config.toml
n_layer = 11
d_model = 576
n_head = 9
n_kv_head = 9
head_dim = 64
d_mlp = 2304
vocab_size = 32600
activation = "gelu"
norm = "layernorm"
norm_place = "pre"
norm_eps = 1e-06
positions = "learned"
qk_norm = false
attn_scale = 0.125
bias = "none"
tie_embeddings = true
parallel_block = false
init = "normal"
init_std_qkv = 0.0188
init_std_o = 0.004
init_std_up = 0.0188
init_std_down = 0.004
optimizer = "soap_variant"
lr = 0.00422
beta1 = 0.95
beta2 = 0.99
weight_decay = 0.23
lr_head = 0.00877
grad_clip = 1.0
warmup_steps = 200
schedule = "cos"
final_lr_fraction = 0.0
batch_tokens = 262144
seq_len = 1024
doc_mask = true
train_tokens = 500800000
steps = 1911
dataset = "wikipedia_en"
Each number is 128 + 24 x the weight over its row's rms, rounded and kept within 0 to 255. Layers, rows and columns count from 0. Numbers have three digits each. The size before them is the row's rms in percent of the matrix's.

# layer 4 MLP down, 576x2304, rms 0.0633, rows 510-575, columns 1152-1295
102:123076154151136118135149112133124111139110095136106145146152177119087143152116111143150161105098096120114134123090162165126126117119107153134161124138127128133095158124142140154107100131149135129115107134121127145094157103069121094128126138143130136100119127093098156138115132094142145132136183149185124081110094123115144161126140166139142145161140112110172140152127134148118136121093187107111150132091144108127129138126123096083115
101:097139151128129111133114167150136133123132143132167109105096150099149120146138122151164132106115095191149098145143069115106178143123173107128189177148128118138124108138122116090094139102084191114110105110162152100142130142112102148146134101119078116100154128123147122140144136126123156118153150150152140138179104095156120090084089169083127121101143135142146126127116169158115150110089125117100107067085115131134112158096121117106092
098:150089166127147143131151134146119131121125152155148115091146104136094120118166126146089139098160088145087112096110136123108152119102110151131154107104140115118150103120137125153095122166145151067110153119113153136141115130140150175164127152131146147173098153139161107071163100132120116095124154097192217154200103133154139162115110167141117129121113145171123160134111125128110129160135124137147070135128125114131175125133128137154166
102:166128086158074194180079121149096118135162166167112129130097124140138142112114149088132131130110150110126121108144147114127114153138125118120119111107122120115129167096121111108108193099143187122131103129126145110140126133116117102083178127109125138109076149089132151135125123148134096152121125174117136144125158158129134135098136164123158153109124114129071118179094076149130133139115153127158128181149166119112134142141089096121151
104:127120110122129116144112149128143117125103127126126136130167144166115090107129150128119163115129116098113144126128129159118131116099099097115168120139144129152096121116126126143106129113181156130100126108105139105074150113155134142127097139158135110133117086094099086136147127164151137126156104149118154147133122125067150139165097142124088099108071152185095159122123129169092141095133128177149094131155117120173140134107086125073088
100:091129112114152127122155141099098106131114098079148143142159136131104139110146157124090141119103140164106165147141095133171094091091146069144116157103115164119110158125159112156140132102106080158127135112153129131109125140155170121129138099083159162124148123176127160115151123174133095129133124113069136178115141114149143140144161144128156096115122117156135091132144120139132162130151127152107129185127114167138108102115110125129135
103:115134174147200129061129084102129124105085098141104098131152093122114104126108130113111179102085093144111143139106092121132153123142193132136137139123118094108115128155136164106110133103159137109148133136126142080081119170113152118128164171161153131125118193156161119092095099116153166123089135105080090122105144183131192136125106068182116120133141143114145104171129132097122115140138126134119125109108145111120146136129137141194140
099:143106132131143118106164141114120098083087158178136108164180136127139131147076122132162151122185127136129109149097150118137122170105139147111107135174103117121117073105191144171108127129117097113106112164125119122113090130154140097145145159124122101127134119143120142164082138144137152158083113104131098079158155129091084134133101134082158106095129149110108126126095127139133118136167130142129157114107126101155149109153131114144122
098:106127155132140106111171143127135111121084108137174129139124112145147172139150118088111085096150131166133108097110146117167104141101123093176155142119118145091083070133114167137110103131139099117137104120112153096154119110149139103142159183125162123053137158136129100090181136135096149130117114112126108149154131123122156148191109093135130128136131109123136100117143147112122100097107121127134158154114115146073125164127110152137142
101:140113088105126113096094151145132157127098138188148120155124128185121159117095104147151142124107114165134168132120141153123140145113120055137095156175137151126047116135123169145131114131151084108078098121149095136148138151104136133134139081130129144098120108120163087102026105130141141113163125110112136113168174161146141131117118106107123117096128110099150098076098126165117130135128142160136161101093124113150130173132115146121115
102:147118115119111145129124126144129173152129156117109162129135123130128124109166146069148119068132149117120125146153072145103125114131120112121121125121141126155134118139163112130126147085134124104169127129118157136131122143151095183127080168117092135151129098126120125086070113135147121167132117130117111128117140093139122140114123085113090106118200127122136134155138140160131115184167115087108166101157139112100128111102103154136107
099:157098135159100130108133080111173063157139115149165167111147111133162115141073140143203114115151132120161100127143112144087104139156139122121089157116128104120132150135166121118102121143147121137147148103161157140144112154141167142109174125111159128144116143143137117141138168136113154116124115120111139127112105132091084131151092136158135129136120126160159169155096125104164126129163098150123170172120080119122151106133142111134122
098:111103120129161090115103065122090120144110102105150115138142142119124119123125128137123133141124107100140151172133176154106176150151152181125092138137115102159084138167124139125162124124098146141081097155104106119143135099149155079092142106133112171151145116120111088155096122128100123137133127167067159136120092085148111163123148153168142122094162106157118142118144150127150133134136095176132114113097125118119168106140096185163115
101:126107134120148109111111104157136131123135086105143120131086130184116125126135122123139149093166155064116115118085154168135113090155140110155164138138144155150089097139159150110110110129096105091122106072113152124191117136098114136122083119116130129123146117137121119093119148108128128122106166063107164130097076131143167128116144180127114121076157130097114135139154127094107142141116133125113128103115112133141142133145149111137189
098:144148132069146130188123148152146119163147127146118112126137138124106123172140146088111143100161121122115120142123114145133129175150147097115116138117121121173175067155112158117112091070130109087096136124153151120127165174111139134086125135108116158162110156137131127132124132131120142128139132136165094162123103136158116118122124116196094143119159126137106094090150112177117111125111116165133129132170133123113134061139116131115155
101:161146149156163160149150126137115130145118104108098142121078111085167122131115137136118114177156137131110120127171092161138181130121120105140114144074118149113128174160151180155138113096129146141113150094099143130111090129157126138126114129167124159099104098134125163127150154138091146159095134156196126171136088112119142131146091154112154131145125157135123145090138163121124124102111085151163093091082158112117125113097138115132152
100:119116164123140122131173086119146129169093122149127144145130114124127133126089107146137124146147127151116164153153169130129142137158145093185172115104130154128110113124104148106105073129143144108104104129123082177101122120131145130124090118158134142098142123145111134116179120132148125090138179130110095112177171103092112139141160123098127147087116136082124157108121107111122096106105142120111120157079077126138119128096141130112131
098:143140134140115123143139123097116102126147139076114151127092055150075110144129117061144105129136120149126166106137097138128117140088156111103158130111134138128122129103156102104138111160107138094131145122115112134098124120091145114115131117139142149124078118107103122128128084141174198100179118140148157110102137129084119092151104139107155129126166101139157125150131117150152128150148159137134147114055116103137109156130142147128125
103:103175155151130099144135120119126088123168130119157118114100089106152162140113128125137158128148140171180094127137154158116127115115108123107123100092155138127100161111107140141142149111133127118106177169145162104107126132169140084142163159148137171132093150136098161121078149105138140141143171119153113163154096116137117126128126112146148132127150106129136170106146144105169129147132155129098119117084113129108155149126132134170142
105:188123140154117167120132141144153111111137039117126145132100152173154144129125136106119110152145125179167143072109149136133175095107131086106111126117119092108174152107103096109118156110155199147126128118116062129089104159108122126144125113116102117141104135135139103110174145147127143150171110127155100154101105121162157150087121116109152118140070090171146107129125150123156135089124149097112117195155130126105101109117122135140082
099:072112136104090098087145156168105099140139133149153155105119137079152202103099160182138120133127109119107118150128151117130143133155131125155112137106114110124134144143120112087138117175111161111104128094131117109167105101133139100153135120139136146122165125118146111118128126134111143146106097151119171122148103146124120109163149127137097123143126107154108158139143100111174137117114176110147092123137088129147126122157117158119104
099:157090130084098162107167098111130143103156095134055115144116154119136138113132136143088127140087128130129129100123119108103152127133144058132165121134125099106136118094134106118117117100096185139118120137139106145136110135130129144147121102155118109098114132176172067155148157100127135153133164135134119105121167110156124134107098140126125131117166130140135125118147159156123139134103150122123135079155122128103111114127172134129099
099:119115164123161152138114154097129206162139145110118109104115127148125100113109154122142112139094162149152128124146067175163123082132102122127158174156112124149132127141115112059082100083099104135157147147169139133110163104128125129072105119120097164155151168125146063116105160130137148115140130159133100151167118138128167127121157089123135112152128137134066112151121125075142123146113153113129129072141151160144110152158172137126136
096:183147150065087139109138113105134150116145171098161168105105114149140102110124129130128162131140140161126144131135136140129109170121151129100112153140130136094112132114146145117139144118089129144119130087203137108129104125132128130149144122103137064111150138154114103119188170151111147176132151111123132103117124129162113126142121156175118066134141110119113139128110141138087108122092164121105145161113094152097164096154130130116080
101:074125121127102137132132152059157132126185099123106138103141137114124150098124161112171152160122153108136097145125131138151118136135143175160158103109148117180149124144144126133154139130116134116110143122156131180092095096124171134149108137116139115153153102139084154133116084110074129116117073155150101101146093162143177143125146134164121113152141133120099129086138118120148107151102111093128088178108156148121124112116115128131097
096:138165143150159118136166078113143116087121132168093117149138142131130159138144106134148142142121110145133148121121107104116132135126125171161096102183143103191083142155156107136128151148151155126128141089128078126101136122107133145147112125113114111154145078071179158180184134109130099141149112100125156115115157102146093142153092167131093135080111155149140138191117131061098146098097131135112116112128127110131139167113148159090142
104:129106099089092143122124148092135128167102144126142153128150149152131143116141084088150103098120113163124087126133141147147108176065127183106181093126086124124098140101128128120068105176122117137060095103101102124127134126142150125139121153140121169124118157179157110092089117136129117054135117124132127175174105102155120113131185116138139151118115119148102104141147145138131156093093140110150106131172147170112113133157091139130109
101:142142110100076126172143150149135072133118135143138093121128135132104167155164159157115162146119106146128111143079140105133131114133127124106096135128163093127116149122109107119137111136157091127093145163181157160175123124109136109166137168144110123174147142114134105089147164136098110167095141108146095129118150208130116127134145108135118181194133087128123162155143115108118091119116177137125114124108122120139109148090170087180126
096:100138093166135152125108143158118137117137119088106160151124122143126145100117124126128111132131118126112142110123102148147150142144116138111121117130125111125137176152143115210065143140170130165110156138171124118073160134103098144093109121174142134095107117092104123137117113114126125114116119162156121124106129115109130120098095113127121162113117127113093133143139124162151138122172138101133130115102135128098124132131117114152138
104:134119131103106146167135183162124095121096100134121105095111133173124105140126121075122147120085094098081090113121090122145108131147108106091142142127103098129090137144105148132080137209104135145164129125155125117102127117120097116134112151133164124124125125113139148142137117152103174158154167169129131193143133142112132098130104101135141105121137129156132125124128125123144104125138121137117152125140135147131136113137128126128140
099:130116125121114111118156172127109135131163139128081149157164094133106077166127119136131135146137156121146128102136084134169168152120189146128124116159149116123127166120119129119138101146089114121117186124111121155132159160114185143120114069102167121126102112151082141123107187143137095095113147097112061155079132120121118097141165138152126124145149109107095154134139114082167128098122075150141141142136129112132139090124092090142146
095:163148147140129102132133164120109144118123122110140162116095119123129105129116148101122118138140173103160139143138132143103144118080157114170147117122136128129110151106133127131132117119162150120100081138106136112105117119149120144153110117120142130123086148110157137118142112133142123135099162101106108124120118093144137131149174182126131149144106123131138117153128184099176131138153129160190137132164103092119133137137131149121094
097:131110113112136131074150115107111182154133154129104107184114145122112172151131142128148159122169142130147132123142136154129071165117164128135128073159143131155138109142154145138084121118137104143098073145142112121141090101102105154129164117126107110130092122162109118158142121132169094105061094139155121108109170132114143167108154129149137138131119115119092134137122159148121072139154103149142124085117146100172108116134104130102133
104:119135103124135133146126152134100136128106111130109118133115159127118139131173125100158115114127102101111110143098097130146105131124155107158124118089090109089141135089085162101134138145155115128104091138097114128118111118127078110156165128151150098179115130109126105118129146152175138131127115112156107108143112142088118143094089118148102150105126148131105172129116112138107121167104165088114121130170147100129141173146159070111055
096:068149167151153121088157162150143134135120111143127104118188167100124092109122139161140145121154140173114151120127105085168137086128155131129098113110125139129138123058130144158078111114149126126119109108161186111094127128123154110100127116140118119113110123119156124121152141136117101120132115140146131118183098146150153059120139134126124130167134092111115150088113119108088134147140132143142118162124136132150114112119098138166113
100:075106132120117120116119162127115127141119100115132095174142163130126099129136161107147136187152123148076107134138092097142107155127081104116160104121090066140149140146105122164132115140151186181165101131132092139104108130133110087113143087170119149123131144123110159139150134145135139123129124129145144150095089154135188111111113140118111130149129140141134113104122111114134142159131124136116114185094121136139128144088111133160147
099:122097143141193141132115134119121164136146113115107151128122159161145146069159129163134118102131153146143119135114140134106128136125120190088106095140143105124115091117123146093149147171149116150117106114091101076141130170129132148120145122111153107145188142126104141132093134119134113179110122160138130105145150072086148141175137194134172092127157138138108114144120135114114109133147103139126152098146093151130125153125121094116124
101:147124120115175135118163152132118091129130157122106118156133125146115122156111105146131111073122176104072075111148111162149122140105114142167109151110158149116125124113146121158179105134171112102104128151099114158154153113088093139134148115152122123094126124151137087083173130101116118192136147140118136121155129106155079146164182146099144132115101133166074115106128105126112120142136115134140130139160103096102111116138118170163113
100:110131170171098134115073131149151126175101155168110125166129083117159147153081115131116159093071114144085130127134127139142114096113118161138130111111146114108086102138146148118139089128109145119144132111138082120122133152141124134105144118126112143158123091115153119082147129115156119041138098125109152077155129134116106124148163120142177141145095126126135085166113109152154113117115130161139148153142114167130123139108172141152132
097:139122148147130131105135115102115102102119139147172138117125110117127121140119139113113120142133173131143091131077165141090144140126114164133162136110121145097159106172135128118133080114152170123080137124111108090116139131107135121109150135140145143154128121129106113173141157124134071149179119098106086089108097131093088141123196136135156072117105129123115107146113134146134165175098124110116142092126130100161136139076114128162136
099:085088102127158175132116069105169131125125144153084143115138145134123120119107123143118093137144118161118102102131135120142142182132133134124096105120109108128111103089097096171116099155147141083132129134131161147142108149178076111123101110125111135103086124118163116151113140120144140139157139126093139118140120164138185101173127131152161113132125130179143117120124147110131118083088062139145135143172143137118117138116128117144130
099:135118126123145094128097138083102136102143122150116139119115138129169081149120135123107114141148110134183118111134167119147124133133121147107166123144129099087113137139120146140124126158115136100131122151124175108135101090129136164200138131120126141136100123131120144157155075115124119085099154135102092132122143130110075122157118098183097096144100168099081085154136124122166127096136161119135108136160119122119105138178113069148133
103:099139129154074133115136112129159118144150134122126125124118176125095181152142124131114126131088113115136109156108153139154109127152105135124142103160123081091108133155095147129101162081137147156161128116135140129128175132129105113130080111126102099141120099125122155127137143090110157131144089063113101169158124133118088140152102128101124114076148095137112151132115144106144085130128152146118091103115110124110147140121103138150095
100:153113096124146200175142156139113152181135152142142118132129147159163114143155124143120108128148114162145129147112110151150110133125125125112117131107121129152170142116094121111086181090107119145085108142092127121124149137136096164109089127113135123148080115115145120114125133114147116108127126150174125137137125082174123155089133144151087114137121164151099162100156131115145104123164126133129167100169155178161083115138145188125120
100:082157108159139145155103120142118118132158092110127132149117183164098055095101138093131125115164110139110165123102158100129104098146137142122156096149133091125178114110130155146124126138133150118171109126166122125130133119145113188113099149137132110116198107130125168131117198133122146112100135081113083142139156142107145099104091079109111122124126151152117090094161072129131147126100108145116121140114142141082151150122144128105149
100:117154145116142147111161138108138104101132110156103131143116153149136119112143100107135164119138139141147157110128125126140136183159087143132150121138131125084154121123093124131107112135135131146139127184128125153169125133137080147084101153129105114112131161103132122140043157117126087141129142165121156130163120123115117135179128100089173103145123115114125152134146115116112132113104131111131097070073150153140093106155140119127117
102:137148116148147161155179127166118117143142129176152115104074129174163167138100162110149138104130128124123165123130120131096107133089159149074198168127136179136144153103173114104092123139107131127144133139079090110128119084083099090102129135071120142114122193116134132112132137142114162123148125134104088126140133135102092136132093111155152116098134147166155090132167136195135133112088130118165136128112144113134119101155108112148152
101:137098118116112122124143098122095128154107163136114123107109124130126104119139144086133149127169122130129148065136095142090106160090146171112170160150147155162135113158140133103161132171117134113115110123112121083120176105140116099111090126108097107111157166127145155116129130134130175134120103086103176115128131133118138143126150120150113139128124130117138094078116197087154129164089156106123105183096084145118126121140119124079168
102:159121131153094111142139092171133090171109167160165130113091114176155168150144131106141136152118110071052142133096168150133113133089151132124092134139138111121110159137136127121126105117129122154142137126145158135111124122153162146140122130107147103129146121087096137117152110154132127151126078145162162085147152146111125084136124129134134101153139194078120154124112076141091168065112165132099160122112167143180161159207150102158113
100:125140127139165073084107172128175137120061167129115080184123134120172077168146089188139143122133113121143146105137094177170111189138108191144137139134119148106123122105167095108108154131116130118130124141149149086146149106121137143107111120125136118116096101120130146167126079105142181142106133118133122124116117149128127116135099169112162156149087159141182115151104119148110124122109142095117121109060137168111122116136175116110157
098:149203135129115126149093135166128109126140142119123127145125143143115119117135160158152152133167154126145107133148137166139157118135156181117126096125120134175141097121095163102137129107098121139109149123136132109077123126135166097154170078136107162133127129139124118142142118123097161137122081091139117145101104136128163082143059173151135125168102094107155150118118118125155145146140135090113098122100130134163132134141100112158127
100:151124097179097101136159141127144097066111156122135122118150095118160134128121117090093131111126133128145156144162133148106145093097147174135147123124152195139116154139181127128107121086115113107140162158079141135114129080143151083121164107139113128158153132123138095120149126120111156140120156128188113122148130133117104159150150134112095086121113106101134141134124124110122110140105145113084082146200167139113092162086091149126126
096:088143163115131131138101121161099126097173128163112134144077148132162155108141156087140163163170151143168135114126130137143143112121120165102133110123156141129182166123090114078129083147114126134134137121095135109131146139156171100120150148134146160156106121141136116128145091159126114123117137140138168106160119162142108096135131161116135137147133160095142091132155101116103139096115104144102148089142162141097165116155156132144136
105:122158118144110172105153123136138125156110141106137182119119113115097121131132137137139107124107130171105137154125100151130086107123142125098148099141135116152151133138133140108120105138162148105112138155124107097119133130129152149146122150120147109150110117164131109081100112141159133097073124113144135159121118154098137120100143159125116145192111159130120146115095136135160123149117125121169126137135137161114102137158149137138126
103:129119147124095133104133171140103164118092159100101119089165129120110131111094122077120103093147113115145114135115145072123100140124160134153102142176119137136110116146142109161150166126104125111110112154109119109138080129112155141076134100129134152129092148119112104134133145112114114175107154130114107158119176146108146136151123093106080150108124101111095198162152158123154113190112120102107111157122123134137144136084144131138142
102:082130108153160159084129086124102156143134142164128092127147167134188130142188139182151113155103158104115091153132152146116117123163117134077069121189120122088134098095162115183141118114173155138166080146093149123102106122118143130150155125132105116111123107139092134106094146059147137125160192122126117123121136138109097106131119132134114087117147124109074157096098133129073136149104109074110188120135158103144161128130110091116134
098:119107132145104103098142098126101069164162130125086127087121125133065084125159150160129106115108102175080135188137166114162144137173163124126129143106122123154150086129084144153106125146111130127089119111146142155123082153130090182086135139134120114142079159113134142114130141100173164108146124123099106102153129114123130135133151164149132135142142137138164147163126103085103133161128143121131113129124119108123106135105144162133127
099:159127126135152094108118150108132120141123116094099106129120105150174145145097121088141134157100107102145136126125121115102120142141141170131125065133114084163131118107057121153147110113167148158127123134086139140182097126149111110149098152135100133115133158157157120132102106115144129115114126121155128117111110142127177130094137172104142091150113162164139144117138110065099154140126103112165082101138132136130131095079134134151139
104:118156134122156126138121102125082166116113138131134082178146154161126151096159118197121124168116152102096090121130102168087120137116117148144132183112139132116147117085114107176171131167168128114164155133135135084162139130143077118147126103121094131145148133127117157092132138145121100112143086146135130174122099160124119153105140085130123076130127121167061100112157148153124116138128108083094162099114120129148140152126129101165101
099:146109155144115113112098129140184154113133103136128116142127109148131133114146106137090097126161126128185156126144110135108152149088100158113160129110126146127136158119144129100158118115078139127189125060142156144103111165116132142147124103115099092086152101135146139136098142101129116090087138170118135133144166111147148104146138125159126142170104175146097145105164159129126134127134064170151124114164084114100143142109142141142138
102:133075125140110135105138124137105145093162175061120116095147117137135159102137115118119122130105162134120130112119172138113145118115106124116147125129109133116079135129127126128108115114144127118091095127164132127125123085114153114134155140121167118127132133153103093157116157101147153138083089176134133095105141171098128153149116086175096157128130145189112124095123155155122096124088130154128130109135149084152130127118143135130124
101:127102114137160141124121118103102184126141110107097130092098143096120198152147110184148166077076157120150116110137112128130116131102152098108108087098124123139100121191127122168127170126140118123131126093121110132123090136126108148152104119135078146136122113115159133100133109102169143121143112146139143132158156099142187124138162131122189122101132094146111195115105153110141129127152122112114116126148149145068152153164118138107143
100:135136178152121132181085125191105128117134119112104153149088109131081140137120109161114134105106130133121120138160067158166137129139088133130099088074146142162119136117099141125108135099152117140109104121109111156174155114167120106089121098117127132099116112101157110100108135081131129135118115106102166158116121130101139119095089109117144152096116135107134100150142171094124161166101144171161083135117144117124150124084089119110110
098:135109162137162088123172114124144103128144134110143094168102128171124143121154113123155121114126152124103122106131185133151115146130105131146151101114149123142096129137157159154117112160104127129124133127154131100114114153151116158097155061127105085130143111100093151096132154147155145133120144135115108133104119152115141110123134170129121146125115141128142083131098148137137118079077141093115081151112129134072116152111085127086140
101:122133137148090122162141153091117125116138117136065156177087129166137177146122123121122147143107126156042105113124119122137129145150122150132167149106139095132151161112153112165103100123150108155132133144157097137197127140150143079137129117114121108126181159135123140118081134134127151095122074145107117123108126111121114096117120124144114135126068124138107109095155094147110121110156072117096148202166119115135108134109092140137147
102:147109147081190101166089116146124166119129153119137114117121126145163126130150144090145163116150134130137106160109173185162190186115097096163103138095136134150149171112122125194094138140148113122093140115115126108135110089141088114154131118104176126136137115211125157191127099140114137124126119122127126152113102101115106124134157116125121132125103141102148122178129127134109132116123149148129121147141117146170138138132170137105148